Each number is 200 + 40 x the weight over its row's rms, rounded and kept within 0 to 999. Layers, rows and columns count from 0. The size before them is the row's rms in percent of the matrix's.

# layer 3 MLP up, 320x128, rms 0.155, rows 271-289, columns 0-127
111,162,186,209,196,121,164,239,214,173,176,160,158,241,264,166,229,186,168,142,247,149,145,162,99,209,240,245,170,233,176,192,213,250,154,270,180,151,242,180,140,197,192,223,144,179,169,244,282,214,194,207,259,186,207,178,186,250,238,202,215,169,154,164,174,212,246,200,200,151,267,175,192,252,206,237,180,216,248,205,154,220,205,150,291,176,204,230,193,165,110,204,152,212,305,222,178,156,257,196,195,243,176,285,181,232,228,230,230,176,200,211,181,205,235,154,136,240,275,236,183,205,225,147,201,155,148,260,244
105,244,149,167,171,151,215,243,188,208,169,175,177,229,195,255,186,172,170,174,245,147,196,226,125,191,191,208,233,239,245,234,203,260,186,220,236,260,130,233,166,294,162,207,178,278,223,283,219,286,124,124,111,254,205,200,173,175,201,205,170,229,237,193,203,191,202,207,151,299,233,160,171,218,201,153,191,256,194,133,243,168,146,187,158,188,245,163,168,236,224,294,222,220,324,205,168,186,181,248,164,181,225,199,238,218,198,206,208,189,212,231,185,172,235,265,187,149,200,195,235,238,160,180,254,175,211,186,202
105,196,138,145,242,212,180,276,268,227,169,233,221,181,194,209,232,202,152,215,244,265,188,141,288,96,287,201,203,192,195,245,233,235,208,211,180,193,165,199,118,240,261,229,246,186,174,229,222,224,188,116,182,201,197,234,251,156,161,201,203,107,183,214,223,190,195,293,166,241,176,191,171,194,209,203,198,226,188,204,194,231,166,129,184,220,120,189,219,248,283,226,199,237,234,212,196,235,222,209,229,186,156,254,248,309,232,172,246,179,226,106,186,217,219,213,189,189,212,182,233,240,206,156,230,207,151,281,184
100,220,167,171,117,184,133,224,148,237,260,176,200,150,185,194,211,277,194,238,182,159,120,239,161,185,228,191,132,213,235,146,203,204,99,208,212,236,235,208,206,237,199,147,201,277,167,193,159,198,208,186,119,235,193,196,172,246,239,281,216,196,233,179,176,195,155,193,237,221,210,181,190,247,132,184,215,270,167,276,147,140,241,156,157,168,241,263,185,250,201,229,241,259,222,221,221,276,211,203,132,154,229,191,196,189,215,195,264,217,230,254,274,178,187,258,204,216,169,253,253,190,126,156,196,257,233,194,200
098,188,205,229,163,213,201,205,196,256,194,226,206,214,161,280,145,188,202,253,209,170,225,289,220,191,131,126,187,214,142,216,165,263,197,182,147,153,146,186,181,200,243,189,198,159,220,153,235,186,195,216,157,155,216,93,161,187,221,201,172,205,235,255,277,208,222,218,90,172,205,194,251,263,288,225,228,207,264,200,186,229,170,207,248,124,226,226,218,188,225,136,270,192,200,102,239,145,195,168,199,150,300,193,194,232,221,195,124,186,177,257,209,181,202,250,166,166,166,143,215,231,206,184,229,242,193,174,175
171,170,169,181,177,195,222,217,257,198,105,247,167,182,155,245,230,227,172,233,178,245,213,233,199,182,223,165,226,217,176,183,226,153,235,204,245,214,245,140,122,133,158,203,214,215,214,209,190,233,147,161,216,200,288,290,233,247,205,188,150,233,215,272,253,247,206,184,96,214,203,248,217,185,193,194,152,165,135,159,176,261,162,109,199,183,136,182,163,192,169,176,231,202,190,155,220,165,237,245,242,80,168,223,148,173,227,178,182,202,179,211,193,279,151,223,208,190,153,222,127,223,180,283,257,208,231,189,195
103,158,134,211,213,287,235,236,226,113,209,199,141,170,150,171,171,149,186,247,140,157,254,230,195,251,193,153,245,199,218,200,125,169,201,179,287,151,198,163,246,239,120,216,201,202,230,141,158,225,268,115,200,211,157,183,159,195,226,151,219,216,220,186,166,241,223,227,208,244,193,198,142,165,202,267,247,211,217,197,238,184,214,218,206,223,124,219,190,148,264,183,145,230,191,123,195,238,188,211,250,249,214,174,241,220,177,233,115,140,181,176,252,172,160,205,161,267,232,278,181,194,253,238,184,176,220,144,220
109,204,227,229,235,179,197,233,196,237,168,166,205,170,191,211,236,212,205,185,239,165,243,158,177,279,177,225,271,216,176,288,206,218,293,212,188,245,225,201,210,221,228,183,149,180,252,175,222,191,157,161,194,219,229,219,200,196,197,238,257,203,142,120,243,171,169,181,127,265,251,276,212,158,123,176,217,206,175,127,187,141,154,226,177,186,160,178,89,196,178,280,291,252,180,238,251,200,179,196,217,222,199,266,138,125,257,184,198,182,204,197,244,126,221,219,151,203,223,228,221,195,197,164,230,216,154,136,125
100,231,199,203,255,197,201,217,189,209,252,152,215,202,229,210,185,232,163,256,228,199,197,240,216,189,262,146,214,261,155,313,196,193,157,221,217,243,235,196,145,216,163,200,176,119,245,170,229,226,199,121,148,154,176,201,106,213,198,194,201,222,152,234,244,177,124,218,197,210,124,146,220,222,177,179,210,174,209,192,229,261,231,170,237,244,241,227,213,224,152,254,165,251,280,254,216,178,300,198,229,168,199,252,171,186,138,248,201,203,205,181,185,187,151,243,252,206,201,175,205,257,292,213,214,217,317,208,274
102,127,185,187,162,165,168,140,162,214,190,156,203,157,225,157,161,256,237,152,221,194,202,165,213,210,222,221,233,186,213,271,236,270,205,183,228,206,204,259,246,214,166,181,192,146,149,225,202,232,195,158,193,105,215,227,121,170,179,185,230,246,206,209,196,151,169,219,245,198,70,233,147,192,134,214,246,180,160,101,247,177,219,178,218,266,190,166,218,232,216,239,237,237,209,252,271,139,174,223,167,256,199,210,166,280,210,149,242,228,121,191,175,159,202,226,190,178,138,148,300,222,228,171,190,176,167,200,179
098,205,203,175,198,200,191,155,204,183,210,245,239,191,190,230,212,200,97,178,221,168,175,217,192,204,121,170,197,183,190,153,195,200,240,241,116,212,163,174,171,214,94,192,249,203,212,171,205,195,283,197,180,129,208,220,174,153,169,191,134,227,130,178,107,211,194,162,180,304,179,165,232,264,146,152,212,160,166,215,239,93,120,229,228,210,229,173,207,227,209,205,228,259,233,239,240,201,176,221,259,224,264,191,235,181,212,255,245,184,216,132,234,227,170,147,201,107,166,160,150,232,195,176,256,210,252,181,176
111,239,201,250,198,284,229,170,202,237,215,233,192,167,222,217,205,189,244,216,167,167,181,225,167,135,180,176,237,252,251,153,271,222,157,219,153,232,207,194,161,274,180,255,296,234,150,263,227,202,193,143,182,243,183,170,212,200,139,212,191,158,197,257,200,236,193,189,174,181,260,142,194,162,316,150,143,246,232,192,188,245,208,234,201,217,225,206,279,216,240,179,137,224,205,200,235,108,245,176,144,166,199,214,203,209,188,169,250,298,216,178,211,244,249,141,183,244,263,148,260,247,188,221,233,167,231,141,169
102,245,208,285,182,149,157,131,216,178,199,219,131,240,169,225,181,136,191,140,194,194,173,219,206,165,240,178,172,260,237,160,210,202,210,209,245,130,225,129,253,230,190,190,235,248,233,269,109,193,202,205,194,206,190,152,192,251,182,197,238,175,270,244,209,220,234,234,187,142,275,211,252,155,206,262,193,228,248,178,243,219,283,180,189,216,213,175,210,229,80,259,178,210,178,203,234,155,230,264,154,207,180,199,275,147,176,207,207,200,233,182,151,188,207,156,303,135,200,217,206,158,240,219,212,245,250,254,233
093,176,180,181,219,119,116,197,206,105,196,229,221,230,234,203,179,176,203,162,172,138,217,181,306,236,129,171,224,199,155,179,241,225,159,186,180,161,235,180,211,236,197,217,230,206,213,149,113,324,170,197,225,199,205,217,187,201,209,177,209,278,171,191,200,167,171,180,208,192,193,123,158,220,260,202,205,208,228,221,278,184,161,156,169,177,201,214,186,143,150,203,191,244,160,272,185,237,199,174,187,158,167,250,260,194,213,157,193,200,189,208,135,164,225,162,269,205,289,198,184,147,232,302,127,185,153,250,164
104,217,205,145,228,213,232,192,219,215,248,194,205,232,227,205,222,172,237,173,194,191,190,237,282,171,174,226,137,186,280,165,157,207,122,207,243,259,229,177,240,211,162,173,234,259,218,190,201,201,168,211,177,257,242,227,161,264,155,227,242,201,241,315,173,134,192,159,210,339,157,189,257,201,198,160,227,150,151,144,160,132,218,216,181,249,203,180,230,221,214,204,116,201,191,191,144,191,208,143,223,248,174,154,185,192,192,281,169,177,247,230,197,233,230,260,213,211,154,177,268,255,177,194,127,205,243,199,267
100,177,237,210,211,204,115,216,134,268,204,227,207,189,219,179,204,227,209,152,242,213,256,210,192,214,215,185,287,206,207,185,131,335,196,140,214,192,166,217,168,122,243,146,175,218,152,215,266,172,250,226,236,242,144,220,176,205,311,221,179,179,236,201,169,185,136,241,168,134,151,261,193,225,159,226,194,190,239,245,208,218,202,142,202,251,234,217,150,154,205,230,222,192,146,166,232,267,162,206,289,268,238,179,165,224,197,220,161,223,147,197,226,179,191,185,257,163,188,259,192,235,183,240,125,193,170,236,175
094,275,215,173,234,197,264,149,216,227,203,195,197,253,207,192,252,259,174,197,233,175,194,234,162,204,210,188,140,212,184,230,255,201,150,200,183,222,140,153,266,244,227,244,168,215,174,159,239,214,228,249,175,261,191,208,215,282,209,229,213,152,149,210,185,267,229,238,148,201,123,100,207,205,161,257,164,196,158,68,120,169,207,185,134,203,276,209,235,217,221,232,195,260,195,223,224,136,168,208,240,278,225,194,265,191,196,202,177,182,198,193,183,244,188,154,105,227,174,169,221,237,167,209,214,228,219,281,224
093,198,238,201,255,196,168,185,210,195,175,136,196,221,161,244,215,159,155,163,177,172,210,155,132,215,215,272,222,145,254,142,245,237,229,187,134,247,325,154,178,204,178,227,157,235,253,240,189,252,203,210,197,166,147,288,186,229,232,127,195,250,242,242,250,140,213,265,152,113,231,225,231,218,149,185,252,276,221,250,206,229,153,236,241,225,203,163,186,178,212,207,279,203,238,206,224,197,245,218,143,185,124,194,218,165,189,245,116,266,220,212,194,220,181,206,275,164,191,195,182,212,238,221,177,251,192,200,200
098,243,144,128,180,235,199,221,169,187,269,160,195,239,174,285,134,216,177,300,153,211,213,145,184,211,179,156,225,228,190,204,180,240,163,263,257,121,145,194,181,173,242,223,223,256,175,161,195,187,218,218,159,231,185,187,136,171,299,243,218,246,215,211,197,183,140,242,143,156,169,223,129,272,166,249,208,129,210,210,211,190,217,224,178,230,161,250,195,183,144,191,188,176,203,206,163,162,195,230,194,250,107,157,156,210,165,135,195,258,173,157,152,196,210,211,161,261,185,190,200,147,262,230,156,227,177,284,183
# layer 3 MLP down (transposed), 320x128, rms 0.133, rows 271-288, columns 0-127
109,145,250,229,181,154,142,243,185,175,189,216,230,176,244,195,188,179,246,199,163,183,262,115,182,194,227,147,189,205,285,231,199,121,250,269,154,260,195,284,259,213,159,229,209,174,206,208,188,288,146,174,163,163,204,200,212,204,180,139,227,161,216,205,190,198,297,125,257,136,149,147,187,157,223,194,231,208,248,214,214,179,258,232,149,299,220,216,210,192,250,230,162,239,194,175,180,266,179,240,179,257,241,185,196,182,304,220,199,177,213,182,273,210,190,185,162,206,199,173,235,167,159,209,127,212,212,196,150
103,203,220,215,224,154,200,173,207,205,227,176,181,186,132,150,207,141,272,192,219,157,225,162,236,201,225,136,169,267,213,173,137,251,153,187,116,171,168,240,196,192,280,309,228,179,172,276,204,230,203,179,233,202,113,182,179,223,153,183,228,255,180,241,141,190,170,221,217,276,199,202,187,187,257,161,202,248,202,158,242,214,103,166,129,173,226,196,288,239,140,236,177,246,185,194,256,240,178,146,236,202,196,245,204,219,169,244,234,253,121,213,170,168,179,190,171,115,211,250,212,184,208,145,217,228,177,164,199
102,141,172,121,204,210,277,217,244,197,226,232,206,208,143,132,218,118,240,289,165,224,155,191,238,96,178,234,137,224,217,237,178,192,176,203,223,177,200,204,191,261,140,192,236,197,235,152,188,160,149,186,237,212,192,158,173,273,224,168,114,198,194,245,195,229,266,216,132,180,232,189,189,153,125,162,166,236,185,98,247,252,208,193,214,236,220,204,241,252,200,259,239,167,274,193,151,224,179,111,182,197,202,165,160,187,171,202,240,160,240,140,193,196,197,230,172,235,170,201,159,230,174,144,198,184,181,145,163
105,150,286,154,187,191,164,186,166,206,356,238,212,205,208,270,212,259,194,146,186,122,185,182,262,279,174,169,178,154,227,126,179,239,165,241,155,209,134,209,258,225,165,152,204,344,223,207,219,238,224,213,160,189,145,171,205,173,157,155,194,162,162,180,215,200,83,184,223,210,215,216,185,214,185,281,185,224,189,218,158,227,173,197,183,219,242,230,188,208,226,172,193,251,209,215,216,192,217,218,136,163,206,234,162,200,253,191,187,194,214,264,225,165,179,184,210,200,197,211,237,246,245,230,274,229,212,217,240
098,230,195,185,208,224,191,194,186,244,170,201,260,204,133,216,171,181,196,259,209,205,225,166,142,139,170,138,172,261,134,147,163,171,130,198,262,146,184,201,222,165,166,230,231,208,150,149,227,237,278,150,165,266,158,167,220,264,207,240,265,274,186,177,209,161,265,194,211,162,135,154,179,175,137,235,271,235,198,171,172,168,164,161,190,162,137,141,219,230,204,130,125,223,156,255,185,210,282,209,241,237,196,148,203,153,216,201,225,234,169,180,263,199,191,143,228,195,144,213,171,287,218,211,210,240,176,228,243
112,275,267,220,156,186,182,282,265,220,154,188,166,164,198,194,203,283,185,263,193,140,189,240,163,177,132,177,194,189,177,176,181,211,216,261,184,235,231,251,148,199,186,300,188,191,110,182,200,228,234,138,222,242,285,236,260,149,167,180,194,174,162,159,203,193,179,218,108,222,247,253,166,165,278,182,146,215,220,182,174,266,214,176,193,266,243,169,179,197,234,213,190,213,166,187,186,139,212,207,236,124,192,127,146,195,236,172,123,192,216,168,173,287,226,214,227,195,202,223,179,170,164,211,215,195,269,178,221
109,197,184,156,234,264,191,194,151,175,199,202,137,223,198,170,148,213,162,170,180,184,221,269,303,236,226,127,169,240,176,154,156,260,167,177,183,208,184,275,186,191,160,241,157,204,244,255,221,204,223,149,232,178,188,124,241,200,160,175,229,159,167,200,116,290,231,214,136,200,244,258,228,133,237,258,260,223,210,257,215,137,223,230,137,198,260,242,182,192,235,235,186,260,178,188,144,193,196,232,241,208,196,251,175,204,167,159,169,200,220,204,212,166,157,222,263,179,215,270,250,158,218,293,255,145,209,172,216
107,211,209,248,226,154,224,147,182,145,196,143,228,178,174,216,222,235,186,265,220,184,227,212,188,255,177,206,184,258,112,245,224,239,153,167,179,180,196,164,269,120,220,206,122,292,196,194,221,212,143,138,124,153,269,209,173,195,163,228,224,210,170,149,213,216,125,159,173,218,216,220,237,126,203,187,146,156,167,174,215,182,202,166,264,212,194,249,109,253,230,189,280,236,165,249,254,232,194,152,137,156,201,207,71,178,195,233,187,182,154,201,224,174,213,210,185,224,236,213,240,171,176,234,263,222,200,167,191
104,220,252,140,227,282,108,208,188,220,173,251,161,221,238,216,176,235,210,130,151,221,109,202,186,190,199,205,143,220,162,159,134,201,193,153,182,250,238,183,136,187,161,210,180,207,287,171,183,198,174,174,228,117,175,226,236,188,163,213,174,225,141,164,173,189,147,295,111,182,158,192,263,164,178,173,224,254,240,94,167,180,236,219,124,197,178,200,222,144,163,245,168,205,203,261,204,214,200,247,179,169,193,183,184,221,166,198,190,191,181,188,268,235,188,215,207,182,187,258,298,211,229,281,232,196,186,244,186
105,178,184,171,241,222,150,211,163,276,260,189,184,160,155,206,129,194,242,194,216,174,236,193,130,228,228,232,182,219,170,294,146,215,100,183,166,214,249,255,222,221,126,123,227,164,284,229,258,182,166,242,216,170,175,196,205,202,212,150,170,190,111,222,208,232,187,200,184,172,268,228,222,156,140,250,224,168,102,199,243,215,209,217,229,159,191,209,172,170,242,216,207,222,219,188,161,252,243,251,172,215,258,254,227,191,217,190,201,204,258,131,222,166,255,181,223,206,149,224,257,292,248,154,182,215,253,198,146
102,210,139,223,264,189,242,248,200,187,83,236,221,196,137,178,200,219,267,217,175,161,184,165,221,154,228,196,233,134,222,276,254,215,270,131,171,195,220,180,234,141,199,156,206,143,187,170,204,193,180,227,183,235,209,191,193,245,217,231,228,191,228,174,152,214,253,86,233,200,176,199,181,265,163,235,210,230,155,232,246,128,245,176,120,188,223,234,249,197,187,247,205,243,137,213,171,235,159,219,225,178,159,154,243,204,159,226,174,209,186,286,202,207,207,260,213,260,243,238,142,180,164,131,252,150,245,170,264
112,178,255,189,182,168,210,234,184,79,181,229,213,128,201,266,230,236,187,159,226,186,200,168,126,192,184,136,216,149,217,136,282,157,224,184,153,232,258,217,137,216,163,141,148,208,147,236,194,177,250,244,198,168,225,166,160,272,163,197,147,170,248,131,172,199,167,225,192,232,112,183,233,193,199,201,224,233,207,164,213,250,254,222,208,187,215,235,149,265,187,136,217,185,203,163,211,203,230,100,212,182,162,237,247,122,167,236,232,136,217,189,217,149,257,176,158,202,207,250,172,193,153,220,204,172,139,140,162
105,214,137,222,213,192,141,206,217,210,168,205,235,247,214,168,105,278,145,246,219,191,179,165,201,129,143,160,195,194,119,59,183,148,159,213,204,176,220,210,174,194,210,266,190,196,233,252,168,215,214,212,142,163,234,249,181,188,164,192,238,206,217,112,199,181,266,192,176,207,173,200,159,187,240,170,204,134,213,191,220,187,200,211,248,200,267,158,129,280,179,181,144,249,136,177,196,191,255,170,237,238,234,229,241,131,168,219,181,243,207,228,123,203,222,161,212,115,182,243,169,169,179,264,218,257,171,206,218
105,235,177,137,246,265,203,182,214,223,276,168,159,226,185,142,229,153,154,150,205,256,213,248,153,168,227,200,234,179,239,272,216,182,184,175,237,238,190,193,152,177,193,148,175,184,150,239,242,93,209,216,189,186,202,173,129,120,200,279,175,125,262,159,170,226,183,173,185,213,224,217,206,95,245,254,205,178,204,153,142,219,253,226,178,172,218,197,131,242,162,249,202,212,243,192,142,163,236,246,230,106,170,190,165,153,134,242,189,132,182,269,157,198,198,199,201,223,140,199,178,212,240,188,248,186,202,161,209
096,131,182,241,191,148,201,132,208,236,210,201,200,235,216,201,160,206,187,222,146,206,201,183,271,219,271,248,228,150,262,189,311,224,154,185,171,232,159,143,164,157,212,207,237,153,162,209,241,173,169,199,155,246,221,117,176,176,220,232,204,193,314,242,186,175,153,153,144,246,154,152,228,180,191,118,201,210,237,175,174,157,236,165,205,124,148,189,222,162,188,154,119,198,226,164,146,151,119,172,179,153,162,144,200,201,147,173,178,181,232,289,145,229,147,223,246,198,206,209,234,228,186,205,176,206,203,234,160
101,202,235,212,214,259,195,221,144,146,257,149,147,143,138,194,252,100,243,244,167,171,190,132,158,255,217,179,191,238,195,197,251,229,176,134,277,191,168,163,227,190,201,148,169,258,252,223,245,182,154,177,169,172,123,180,235,149,119,192,217,203,114,120,178,217,156,222,179,167,227,146,158,148,164,250,204,211,193,240,218,258,207,206,167,199,172,186,179,175,169,233,217,276,209,172,247,142,148,206,135,125,187,215,206,180,234,191,202,208,163,210,194,193,183,268,170,245,142,247,250,255,200,253,225,179,239,192,231
100,245,209,214,214,153,188,143,197,163,209,239,209,222,137,150,192,235,84,163,252,225,225,236,180,222,162,168,138,208,171,170,185,185,250,168,170,212,210,212,144,218,290,296,208,189,235,178,171,204,141,184,200,236,232,139,241,213,211,264,212,236,200,194,237,185,243,249,180,159,134,219,175,197,149,204,216,111,198,164,198,191,179,277,150,192,189,251,219,208,162,207,201,213,249,116,267,194,187,171,220,258,258,150,177,151,203,198,183,200,231,163,182,228,266,208,253,176,268,192,194,129,224,101,204,205,307,201,204
100,210,149,238,187,269,243,222,169,179,256,192,199,250,249,209,142,225,195,190,217,196,249,279,277,196,275,202,277,283,215,257,204,192,206,175,283,214,182,196,240,205,228,209,193,162,210,254,253,212,207,158,218,199,206,132,167,168,233,168,186,213,204,177,196,239,173,205,169,233,237,234,308,182,213,179,170,248,233,203,204,218,284,136,167,263,195,288,180,151,187,187,218,259,182,228,224,270,222,138,281,208,195,152,218,287,185,206,174,209,229,155,259,223,147,227,159,242,241,141,178,257,221,171,150,224,245,198,208
# layer 3 MLP gate, 320x128, rms 0.162, rows 272-289, columns 0-127
101,228,141,215,145,144,182,192,195,260,239,162,242,140,123,175,211,162,226,185,170,148,204,222,205,177,284,191,230,184,146,258,208,231,184,201,182,171,111,145,167,226,174,279,280,219,220,208,197,282,290,218,208,253,201,225,136,109,196,279,234,195,212,231,203,159,187,178,215,220,194,238,194,168,193,289,163,186,211,142,236,140,235,243,227,193,208,258,215,151,215,148,154,256,182,183,217,174,180,119,171,196,181,237,231,142,165,239,173,140,229,219,214,232,250,170,169,124,184,226,167,188,147,190,190,197,198,157,231
106,210,74,191,218,236,172,187,207,186,160,193,238,201,203,148,191,243,213,223,263,249,213,249,190,252,208,182,222,246,158,202,197,231,236,253,217,222,256,167,292,179,140,243,168,201,194,134,207,238,209,242,215,223,232,246,199,168,235,148,174,194,142,197,212,206,218,215,203,226,171,198,269,119,127,238,143,171,296,158,196,241,251,242,184,203,252,155,257,211,239,174,198,192,222,254,192,168,242,138,225,198,266,225,228,249,265,196,168,164,225,256,285,116,219,231,148,159,229,197,237,190,174,185,203,191,269,133,165
102,193,163,173,212,213,187,264,220,132,150,157,176,188,200,129,229,161,154,213,218,160,140,149,207,199,237,75,199,211,219,265,208,161,218,169,210,179,208,148,132,212,165,248,271,206,171,184,160,183,180,206,261,162,225,239,215,201,226,211,224,299,212,202,219,275,232,204,218,212,213,221,203,165,176,159,232,172,166,233,164,245,260,130,197,145,214,232,124,237,201,214,125,180,226,298,191,240,239,172,192,199,238,216,205,219,225,237,246,241,218,153,246,192,203,218,240,160,155,278,257,220,211,180,92,212,151,240,148
106,216,248,134,157,219,223,184,169,156,174,186,188,238,256,201,223,196,225,223,219,174,129,229,135,192,174,170,193,108,161,201,207,182,140,194,157,222,133,145,166,163,207,225,248,185,266,259,155,214,262,251,176,264,219,208,213,163,178,222,122,229,247,201,275,197,253,218,196,259,174,186,199,175,267,195,190,218,192,71,259,196,211,157,222,231,171,116,205,206,182,205,219,230,173,125,160,253,175,242,293,191,189,172,254,253,206,263,177,141,210,222,236,200,216,226,217,136,201,212,232,239,187,205,228,235,178,206,290
142,199,221,209,253,183,189,231,181,196,247,177,220,191,259,143,176,210,203,204,229,194,213,195,204,201,156,271,186,194,261,168,196,190,195,190,143,164,131,218,292,276,159,175,182,191,191,190,236,189,267,206,117,171,118,110,188,180,177,212,226,189,242,177,172,175,208,143,256,256,212,183,204,192,227,205,233,220,229,200,166,129,167,208,142,218,263,212,307,232,226,246,186,171,216,240,196,214,144,153,120,276,254,187,218,162,187,251,221,241,264,205,235,119,268,137,149,190,181,195,243,165,150,105,201,207,155,205,173
100,235,262,164,223,249,192,208,231,205,247,323,262,91,215,151,180,188,214,206,202,257,282,181,269,252,157,202,206,228,257,183,169,211,207,267,318,262,160,156,225,254,228,210,244,198,210,219,238,200,202,178,175,202,230,255,176,236,239,262,218,253,231,221,190,148,217,179,170,228,228,94,243,253,195,241,248,160,170,187,158,190,181,117,225,211,222,204,280,181,235,245,190,220,204,181,161,265,181,228,224,216,258,218,215,218,209,229,232,162,208,169,226,157,169,178,230,164,231,236,175,207,172,212,148,194,176,158,228
102,238,127,201,240,154,168,305,152,271,201,204,251,176,291,217,230,185,279,140,247,277,205,180,224,189,234,167,267,183,173,216,215,194,232,271,208,190,186,163,173,178,236,230,181,199,248,266,203,184,165,213,165,234,226,224,206,192,247,225,136,125,218,226,210,204,237,177,199,177,218,172,239,195,117,187,205,209,187,146,164,147,153,236,250,142,139,172,240,161,194,137,180,195,189,181,213,149,265,226,251,185,207,179,212,214,335,149,194,263,186,226,239,173,213,207,131,153,180,243,199,213,184,190,167,218,156,258,177
100,170,194,191,170,115,237,216,163,155,236,128,187,240,235,82,193,210,152,253,228,190,229,228,175,265,190,182,256,265,210,257,198,190,192,184,213,249,208,202,151,171,122,182,187,216,124,243,269,171,209,195,200,245,243,172,139,203,224,270,175,119,147,167,211,149,179,185,163,197,213,213,218,195,160,201,215,192,206,224,228,244,143,194,210,222,238,178,241,224,158,178,208,141,246,183,209,223,178,130,239,212,208,223,196,129,240,182,300,262,252,198,170,183,196,264,308,252,263,159,180,168,223,194,206,225,232,140,173
103,185,285,222,140,167,222,227,215,176,211,182,223,196,240,201,116,219,207,207,186,233,232,146,196,214,158,170,167,180,235,108,195,255,229,218,199,162,154,177,208,168,298,177,192,200,218,272,150,148,312,185,150,204,161,245,147,258,237,185,248,134,244,165,181,178,141,208,213,192,153,154,134,246,174,168,220,209,222,183,170,217,215,184,199,212,232,222,235,187,232,163,169,173,185,208,174,154,210,185,233,178,201,116,244,235,125,157,282,196,217,187,181,219,155,252,220,182,185,210,144,110,105,185,197,104,179,189,190
105,212,247,298,183,204,133,192,215,149,253,215,224,174,206,188,293,233,169,166,148,223,162,204,215,195,216,208,186,192,212,197,223,169,117,242,128,226,250,153,174,226,191,220,263,205,212,169,213,183,194,210,186,178,270,275,211,174,255,198,261,208,177,166,240,174,196,189,300,245,240,233,251,139,247,191,229,212,223,182,212,170,214,223,315,140,162,185,210,229,171,196,200,245,179,251,170,246,226,219,202,209,291,182,195,143,263,263,175,162,231,126,234,199,226,215,142,142,184,213,189,212,180,256,242,279,159,147,164
119,190,160,199,182,316,261,105,188,163,139,243,140,181,104,266,234,220,130,189,222,176,201,262,175,226,185,219,203,245,292,213,140,196,223,230,224,222,194,249,212,253,190,183,200,180,124,188,239,166,202,201,227,217,228,166,202,216,196,203,178,277,238,278,225,150,144,191,156,220,251,250,180,219,187,152,242,169,178,284,201,168,176,244,196,201,198,260,191,161,150,171,205,116,157,199,170,168,118,188,222,224,183,211,138,193,152,249,187,218,190,184,235,252,171,177,205,151,251,153,224,249,230,186,154,164,159,193,213
097,166,181,220,247,180,266,176,207,200,163,172,122,233,222,188,194,178,210,229,150,260,213,190,276,264,149,183,239,229,274,152,242,155,206,212,294,186,144,252,257,202,261,262,179,227,224,198,230,197,189,194,237,157,191,165,170,180,147,190,170,244,216,205,300,249,228,139,257,189,142,274,219,195,192,169,129,232,195,192,156,235,198,200,267,227,190,243,218,175,201,205,286,151,199,175,230,172,253,136,230,238,248,276,201,150,207,185,174,168,247,214,213,251,201,238,153,245,192,225,250,187,191,166,136,146,156,150,164
106,233,131,206,229,257,188,200,183,252,294,189,209,236,189,180,237,144,215,251,206,244,187,198,221,151,224,255,155,142,216,244,176,232,207,226,168,302,217,199,210,192,175,224,157,173,171,242,210,168,231,227,142,155,179,197,174,145,207,252,141,222,234,226,249,228,232,213,179,149,221,209,212,150,180,252,303,221,199,225,195,185,234,264,212,162,167,170,155,188,144,169,263,238,215,257,159,244,220,251,234,110,132,266,255,194,225,231,127,214,256,159,228,220,257,240,216,236,171,215,255,189,184,167,159,212,112,215,141
093,195,245,177,232,241,178,171,240,189,187,156,245,175,206,161,211,207,172,182,210,164,205,176,235,195,151,256,178,179,195,199,196,212,182,230,209,177,201,120,217,238,257,169,196,200,272,201,195,234,164,190,174,179,184,253,199,232,155,80,178,255,240,186,203,220,180,223,133,268,196,243,182,251,136,137,112,215,173,129,211,145,162,181,145,211,188,246,258,289,179,228,293,194,225,223,186,240,227,169,186,197,249,281,183,244,173,201,243,260,210,167,178,223,240,182,170,188,167,155,133,280,120,181,133,183,139,181,266
100,154,210,217,182,195,251,238,243,216,130,186,189,235,231,154,142,174,238,193,164,239,213,210,182,197,175,190,190,162,222,252,254,214,96,230,191,163,108,182,195,167,279,218,283,218,147,214,210,203,257,162,261,214,194,207,202,221,203,233,224,215,204,130,199,234,118,166,203,207,132,189,205,236,163,108,138,134,218,142,211,186,230,107,182,216,195,232,205,229,155,198,145,133,188,255,183,134,127,177,178,151,178,253,190,255,158,125,181,120,162,226,216,182,226,186,131,208,134,216,175,210,203,178,167,184,227,194,218
090,130,133,230,205,191,147,213,158,214,213,211,154,218,197,134,149,161,281,221,161,194,141,186,185,133,231,150,181,245,119,208,178,128,215,171,213,267,208,187,149,197,246,116,194,135,184,161,155,211,275,243,169,228,170,225,192,127,192,197,186,221,265,193,244,129,230,171,270,240,185,209,162,229,215,229,228,246,223,178,255,161,223,210,275,238,140,225,263,189,147,208,203,162,231,201,145,214,225,207,199,100,182,215,209,217,243,223,177,231,210,236,244,168,156,250,289,235,198,198,210,168,252,185,164,162,170,183,248
102,188,225,189,184,185,174,193,174,242,173,151,129,247,172,155,218,164,213,228,185,267,215,183,153,151,173,212,165,82,223,234,144,209,197,230,129,159,199,216,180,259,211,207,191,272,226,245,204,166,271,253,158,263,139,245,149,223,184,207,312,223,262,229,267,208,258,222,223,225,176,216,160,153,122,209,258,235,179,253,257,269,226,254,183,168,272,211,160,151,159,217,204,191,194,224,211,146,252,176,171,164,246,188,248,148,261,171,188,124,191,252,139,189,236,210,202,204,190,233,194,199,206,198,202,168,205,215,249
099,178,306,149,156,223,159,238,149,180,113,182,163,215,264,224,143,167,140,159,204,174,178,194,194,210,160,209,217,195,157,201,218,166,210,205,227,159,217,213,167,193,216,215,126,236,177,274,196,191,168,49,265,193,189,177,149,192,244,208,171,247,202,174,177,168,259,192,197,265,175,171,150,234,222,198,217,134,249,200,205,232,207,212,221,197,233,195,209,203,139,223,163,179,241,244,222,245,151,119,164,219,206,148,166,207,225,236,168,196,208,210,214,211,174,184,158,192,266,239,229,214,129,220,83,125,123,231,176